From a checkpoint of a small transformer trained on Wikipedia.
Size: 9 layers, width 192, 3 heads of 64, vocabulary 7540.
Architecture: RMSNorm before each block, learned positions, biases, tied embeddings.
Training: a variant of Muon for these matrices, 192M tokens, 5854 steps.
Each number is 500 + 40 x the weight over its row's rms, rounded and kept within 0 to 999. Layers, rows and columns count from 0. Numbers have three digits each. The size before them is the row's rms in percent of the matrix's.

# layer 5 MLP up, 768x192, rms 0.123, rows 400-449, columns 128-191
153:510587452497489481518475463502398525464564438531595492468570515467492534475541499530479478517570502483522649552486408508473514471520565505504492499536512548457537465547513488467427504522499505
093:506422399545428421467523458446451502476512457458541507497538455475487501554458494513467424536507524448419540493515475414488568531524480509492506529477503417529525477495551500455572482450531509
094:422515484525508497479482511474526547496516485463562437428554507440493459491518522417440472508420511531526572538479486447520483491513553475476522463449478521445536457518521490458494435489489550
104:440518520618507513508453487441477459500506474504472493477491493472539550465448569511500475469527492502473499483508424482513561481464495497486523545500481452536468418544469520535514489515490503
103:522517449449460511494491485548524433529512487539438446540471454441469513503562488580514513506421572500489479482533448519499478475438427450482546528512528469457532577521469509466514433452480519
100:520499486536542460523477531523482466497563488540469456498483507522478508524418549537484519511542552480412515591483505442476545541594488546518445470497524485438475503450454385493461563430512473
101:561528511531550489499527547473477498474536485548464547470486509517513503507478465529548551502599464492477551480476531485421489460505558530423416437461484431445433468469541536475532496493486510
118:496527507451530437465453497476502560489533483502484565518441516470529453529487455510534487515476544463566529490467485539539559507476516406584517545579489478456421509519555460448478496508527602
107:510479435522513480432554498514516514522544485452441482544507527581511447523480514494522482484505590467517436541505467571425456492477552479597445524541526544505558508508544464548513479534501493
104:490489521469506475527490427507490528460508468534547476452492543458530474537515491454466443540392504464495508518522480580517579500512556498542564526484450504461522511486464496461477544496532532
088:496510569433489515497533544526553536456466542450456529403526460537494510500457534580524490464419453462439508471440533454464463525412524523419485503456474541456528571441462482592506454452492567
098:467484524543515497565440512498505418565529471574528508487473501500566499523502477500501423528531533571451461541475509504497547509533464471516502456451387528487523496536539478523456497490454500
100:498539472475423544535494514463484503536483457458474409514419510505483565482508575396469454531555502505468500556508522518541530487489563471547482473458510491533557543483557470498460524403456538
090:469508500544490568532436548476481488549437483485502526461559542562519439444467540505438501506509426514500464589539507434507460512459590491476533467469593524508491514475514469527498469591563458
096:466492496533455601508468443522474503470594531547531446576489532517502564535482549517519507497451405491518532510545511438499519519478515550457545480465508597564489530524478528486446560565467558
097:569540549520494537536549521570477488527512508526541428527515450469517480497521457569531526523478556450583508546484510510484556474517445516513523557529423592416506530528430498566552499494469531
100:439454485532454482530390445465399482590541495498534463570515461515500577499496520478454495511555505563490500542481459499524533411574451477507478541513543460420491545491477543491415506548559446
101:425447513507545511480552507518564546523436561522479499471467525499451461467527525543516495519538482539539574468479571451580490537502567514511472487530460535498462514521515571486505468484449539
110:535474472551468489510555533509492436470467490430518536505510470545527456546459461487508512486533524477486549491511497569446530491498491560523535520500456472523524462504490443478560556495426539
103:475481462500484537512464553492488487456508536523510384471532535462462494532523567531491524497513483488489478548504486527527523525502452466490560494499513501516565484516535400497490502518506497
097:463485542491582500527455525457467557510450501474469549480498456489499543511456451490445566452556485507437471499516551559434569579489504552504528461496486471554515480511501494483583590484452539
089:488500483504456514488528436490486562538534436458462514472481481491503483471463477501500537559541513489528528525548456471565554477556522483489582516504515590457495507590488416482447411468512480
102:497454469572499425487438547541398516444514452471510485489468446548554518531496545536498492500483537411445517588566455475529459467489511473546450495521498480549511532521495463519514481445498500
103:530472491476486499441558557485422480515485512424473516525506566506513489496397530440455511537555498459579457451419466508497503475500476438564558506566533508483539551476503515520496538548503520
105:491465538509551552437490493447505542479505471465512452466542511498510529481469540503398510504468495491481548478576444509465639543452559493502431445456445532496481508559462477456567485523485539
092:490487541464499499524534535479477422477546448500498530417488467473437506452538491505529532522471453454498498503458437485556519493626504456473521552513491541552512519561434451579541476504445501
088:474506456477458515488496491473489509464545528468513536479498566492444512435516483551504475487471499490538508471566484444491446464554527453547512491460518455560525568500456395477513447507514570
092:433457500500473424570467443541510456482463515566476469514588524506578494481550436427451466534490610498497497491524480505479557491477502501489498535487470509584550477485453475568476586523429487
104:462483501584454523460602535453485571489432520463546399463483543462467506519507442456476477568501540563505433522503472486480500542546476565551460549447548560549499472511514447500444467480497487
103:429505478488548380499550440558499471472520498475553502528518533487538485517432503541553467442449472499514493526474524507557490507516436495541516432518435533575577533538451433492478578532468499
102:460480416565493522516500532521441408497496559460499515490549563460464476520467484491473501441484516561554561587500464521494483551507553539490486488429550488492482490472492486562476490508537501
109:452509478484442444503493523518490532552577486459485422527404521498510585404551520532498498531493501523498476529584428489504464558520479525561551456482551464514455492510493463518401462520564505
089:507509478480487502513484558486532526498489458533575459442512495531529522494531470429465572496483491480513476475478499578458557542536483515503464409503514595517468548487484557515437489468458533
108:437446457526461471470505488486523493440515491478533469533511552552470459624452511535518485465581500475516508485603458468515533496486466477553438485606500523558447506491428535479501440490542520
104:428565494505534436542488474496433520499526459517463433518429593517509535530517516516532529520484509453458435526471560483536508504493505433535434481472422481469547501471433497536442527486488565
101:543503463507515484403513469482521500524587435451491525526472535485464459554472550521475464492466510406461438511561467493464513516445480551490442520531484511545462544444470433496497469467484579
094:478524502458502524539581478457384456445510577441450460519508575473565559539535497510541539405539534477511576539496540454517574562497483512576423556492509512528511537548567456524464476467529517
088:467433462516476493458499496549527524467592494482490472406559534487550514496488525473546459545477423448528452502472515540531531455477488545523459499501513518526415560502495490447496500496527549
102:536456450504418524521518437483493494483540524525527429520443562516484559423521509505514522542432501438501469549558554391416482457545468517498504516423516577476496504558486519517440521495508526
109:506509446451536468521500526430603552489505459591551545503488534429517452445462513526455486460461491525492456523461449539526554470459486497501502447524539496497626469571479523538463513482502487
097:497439497495520587501501501503470474517498558520504450505560559485524508471464523478422508479531488545486512434426476459553413492512536454460514584491489589511409514538486433507569458564489509
105:548468550440477463408504500550479470495522485539487531531523503506469468510559485462514554524565548557520480480492466558486520513512553496490506561492531547575515504404526402485464434486556481
091:522418451529493486535503423430422540477536547523555446538483525475502510483476551501491428546544425569513540491518485502595465529508485573515545562433501504491473457483600492559484522415543473
099:494498540452464524503487501512486487515441447522539532484532425524553450488507521497507588512500551442458413488526543505510567492526453440481443532432511469502502503475473477456542436519501547
108:538469440443441535546502598493521452506515493514524536498535496555548475495470507459458470523548608524526531484522491510445453588564501481499513540554427529502515504518482491521498482485521479
097:399382488500529527542469474483479448542579484526484501518539588512584559426473464462422438482575505472461483520552506581519568501518459487483489548474491523508443507519544492475444470549499463
096:432466536420517400524476447503408487459552504423439496480452497542441473510590500508474465512570513489505499444497517447553537543516488504463514500464492496502468527509540476433523502501569488
101:463487537509446532424526406513466508530520525462524494506466500530477508525491436523472573551528467544518523533487514526484558512598495499524527575522532597490407444534484444541408518464470559
104:546446555432505555515496527464505512542465438520489469461522515501540527512440453550443498536483554565503518516509438476427563510502388525510483433493484444430522534460432469564505472508512473
106:470473499509479380542448603439559478508502505533573470532507539509476482522538473632464486545489491457485511492433483518496476511411491469452458465496489524535545413455541580573527416477502565
# layer 5 MLP down (transposed), 768x192, rms 0.0601, rows 400-449, columns 128-191
167:504521500537557571522548472531467475471508468498478490462523560435559465481476528593475517468519446536486552518431509472563454528545491486530479481496548477513498508555469516517515452470485491
089:487554470473575537517441548509562461536555585491467495540442459485432500517543579509529603481470516518496430518508520474513448524496520470534452484487467519464445521579539484573518432517525500
090:517449537445519538513514571532542468444527576546536515503549514558434538502503532414471421515491513485440402470540521511479536521533515560517537516451524463444528492484454558443522421518504515
103:489497526544573465525529517553504453517516527519489532521484498437524502516544436531502509418534514457489495573543519496453434494516471501505560440496490459468482485511486529585477482474507504
099:461458490473571448539495498486520523484477487511493515482518489560558529488548426489470559523468523493497531489505534493503429505450476561472453517415523480449527459472458507449472434478538540
099:533454515504534508537524475503437493420483471472519458513477497447483416532535447515567454495475545557515522447544513516475451507482438531444427543510579503515493487497459532488534552515474538
096:531507524495456511492455534543446444553509550444520593519592523479477497475451506454454472570480530568478444571472481460487488535492470523577517542486409554449480511543509575507535560478527503
118:522557562488564476540503457439512523468487494507468500481491457496535443457447492503636565476438573456498539507483497540488547549482519452466560452518551530476496494492485500462468497526555517
112:478562493489533555525511486462500517560542442510382541519526495482530457462501433477481473522439481489452551525486587533525474488467436441448538546494475444491510466462462523526524476434446536
111:494498421451486564512510506559525426467512462428465538569481493541525587492458502540584543404491540499534519517533480538477516463508516528501544478563467511530517518484576569489507542504462476
087:519504495513526466558487445446495517546519477498535510549498516498455511507491430484492471540593518555514485472551429575557459514497359495539504491501612511469487418497446538467495586508484482
102:532450517452501614470548484440496570514517564434507534507462484473441546477535506496494514496464564504470541501443532630474461533456552548473486511490547470518517507576507492503467528498520545
093:537451512515481493517497400507457537488513492489401498489491501504490497583464499492496535502516454491592451511530523453551495540536487426446563554453501504467493433451450532519523497521495516
086:503489524465560516423601476553514534496481569423480467488462445430435458473530444492529472531424526475462459491487482574489533593515542477489498554563443523526434479566478459473471510465504491
094:506556528493498553515516483554548545459550423544511526484510519491526526491491465475471507454497456454544468516511491561501470547460579466575366429414485518553448496543447548499518468496532496
101:445476504534458470469518429527542522487495482460404497538512500419515487474514575498527425527512521483488535573451582471574495552572535450473510502535461479407521555470472489437492530531501497
099:462409451494496479431474484544532490471480567408576503502471492503471466571454470459517473512496499516437481510534456517545511481469502454549578544525501421497491527462409541481566573500532483
102:467453460503505451421432508428519534473512465568502507513467486493502495518536463610498460439497527411434519477488546455521578533493466559453549530423521516504499534452570489494587507546475507
109:473589516456495501430519454486512571528556503468463436480468553475448580481533449451463525528475565418581506485472437503433569498468504473453383500501469488537522464564511518488479443478527519
113:484516495514495479463437510566480472484455465485442458479469468576572518534573515546566537508520420515542479453540491436480474466555525507456571467459443516550504465459493542481506492509451511
104:521552557474402475451523441522592522524456467451541493479450518466493476490448480497516473481498487569513576510502529472533523483521535423483532374465515501401564520591496432489497429471475504
100:524574555551509540498515504484550517431475486499489483619559528476508541487469518565486465462453535460435454516517492506467465490518521548475493444489513439482493556533461528513553438492426517
097:542560493494493513502522458484521473524504559532498432441549510546527608536548540522529444464491441537501487524517450551502497489565524511554465458503505479482461479526485519582488491460444492
103:578471487502444480427482491538566360522477496508496456494482535466508503511514507520437466434556469521501569495528436523531545484487484498524538511466429458502453433477486503549472564472558500
104:509473496463436548531482508564464529499557498520514539496441434480531593491479528381522517479434453549407518516452476438540464490525484500466538502441527436473508424517478495484508512413471497
088:468468447506493492514539486481543514469510510559484525494492503527469484508490508541543530474526530473593444455465553538549475443507496430519519512469484506440525557568472523499511484521467451
083:549461512484481464424510482562532504454534450531534492450531474490444463496490459508448467476514527557519506511427523577507490474366534455433484483494513532507565501504528578451433518514439460
090:539529478465468510505533543492546462490518573442478388540462548534460515568496465492484497511508429479510511576537456521512456482498469506509558556447478541517525481475556489480550417442565498
104:500440494414455425542555463569565530457452441530462484520506493550480455434534474464525468520493525392530491490495487572477509486484487456532542435556498566519599536442507476500524467469502557
102:494554471574443511460527537545475600487570506430432467518496503473478487486552467416596589489499497518474520501537570447515474522516537515492525498454600452470477450531478496489516508509538475
101:516542510461451522517523492493481550464446506452473417524401521491541482477481498459533457506516523452559554480461489490462506448543445506506410495436461477509428542401479487388451498502504495
113:539465559531551468530444506479495549474518520484546489461610527536499450494489487431465557509499504469470463496454541448438539477514460419512445545486427570479488559507521457510510548556481492
085:528479439508462496509550590446490463462445509496569420540439491499493515548479590580429534493452519513556545485445496534554518488494502580440446517488540580504491474516502492488451544489506520
116:595492484561516549390466503504506416398568468465477528506457408551480500426537459525529473504452507539508461521492510434499413498449470477533464608494479550520495434471520495455481426482444508
105:476493506504495485461522463517575430458522500405454503538510422476473467562514577499535429522475563477513506508471486538532498460492535521473516533510468528418502546472495486505557536489494422
105:458535511495449563491478503511499496522557521475530489563459550493500474458530397500550489533465505482551487502547486439449520497435580458522541577535536502458540438576471500525522456575579489
096:456536511542529497440498493553453535575506471457493464433466470484529472506462512535535437526507465524493463497485542446544477521516504489489551590545485499507474518557505543497459591496454527
079:525571521510561497520514511473555544527489491543471432475433465464481513557493506549484511443534517528432452472504504467520528473578541484547479501510523548473546524451514497616489442472498492
108:492433569575512453477469498503432532460540434470518479489425500541527489440462495500499516554512547403523441493516499543467550533505505431497481511508505433540455564506529476526411530496536517
101:500551487482505514505520516526432478578477492461543475447470481512516521488487547464535446575535492509432554538473555508482495522497506523522537506497488493521491610460549507482523526478401471
101:464504516501460556522521451504556559512443484506537546442455421497527495554540401543512509523464543423480478511471552539510520572502499443498526581449469446493496563423555456474577483519478576
108:430501495455549451462503516487459504546503474487580567433465519533498482514474449513516605504495531468467526565494493471459587550488553487490587476455512480572512466507453514503528491456498580
090:476470557503444522512447590526485536495421456470467451491562571467535521506498475448413516452532500476456493455551509540484499499471576473468505502592510501443536565570564522545447439541458523
093:511475530451509441442463559436495487478501457537512455480471533480466501541529527436469491516516503437567547441485470583469501449514542543517440468469460538497519461491522496539465420415512445
113:459538445527514472469490439535538487460463523497539545549537516468486508499545450575462473518523481490502503563441445441469517526527494545609482458534504483540475456522541503483528509500507512
098:463471510536483481514502492466491477471515548473497520510461598511520438463493437440462513548530561454445492433547494507486484582493485419488533559518578439526548450483437491545516515439537490
099:514465541485584427523495483474496496464525474482512479515487527504559567487525472437459527585492548449507504519477469509486425456534492494522420515531526481509476526493566576482517459520447508
097:504501484523495439513533438449512468468527474499523468488486535463448533439555529426468483464433498448489510512476550527480459565519543545497580546508487422503464513531512500524494515558496514
107:496512506449504574454504519508469483484551508487540589554433471426508569452519491524467439535495520483454489510511434525526471463502504576462547458476570512505505546546487460545504435518532477
102:494487469543526588489458397556513412585494564457486554521479472514459514483500620450489491512474553523495493540467454414507554496532493480554464550457493506524497535461440480561475463517525469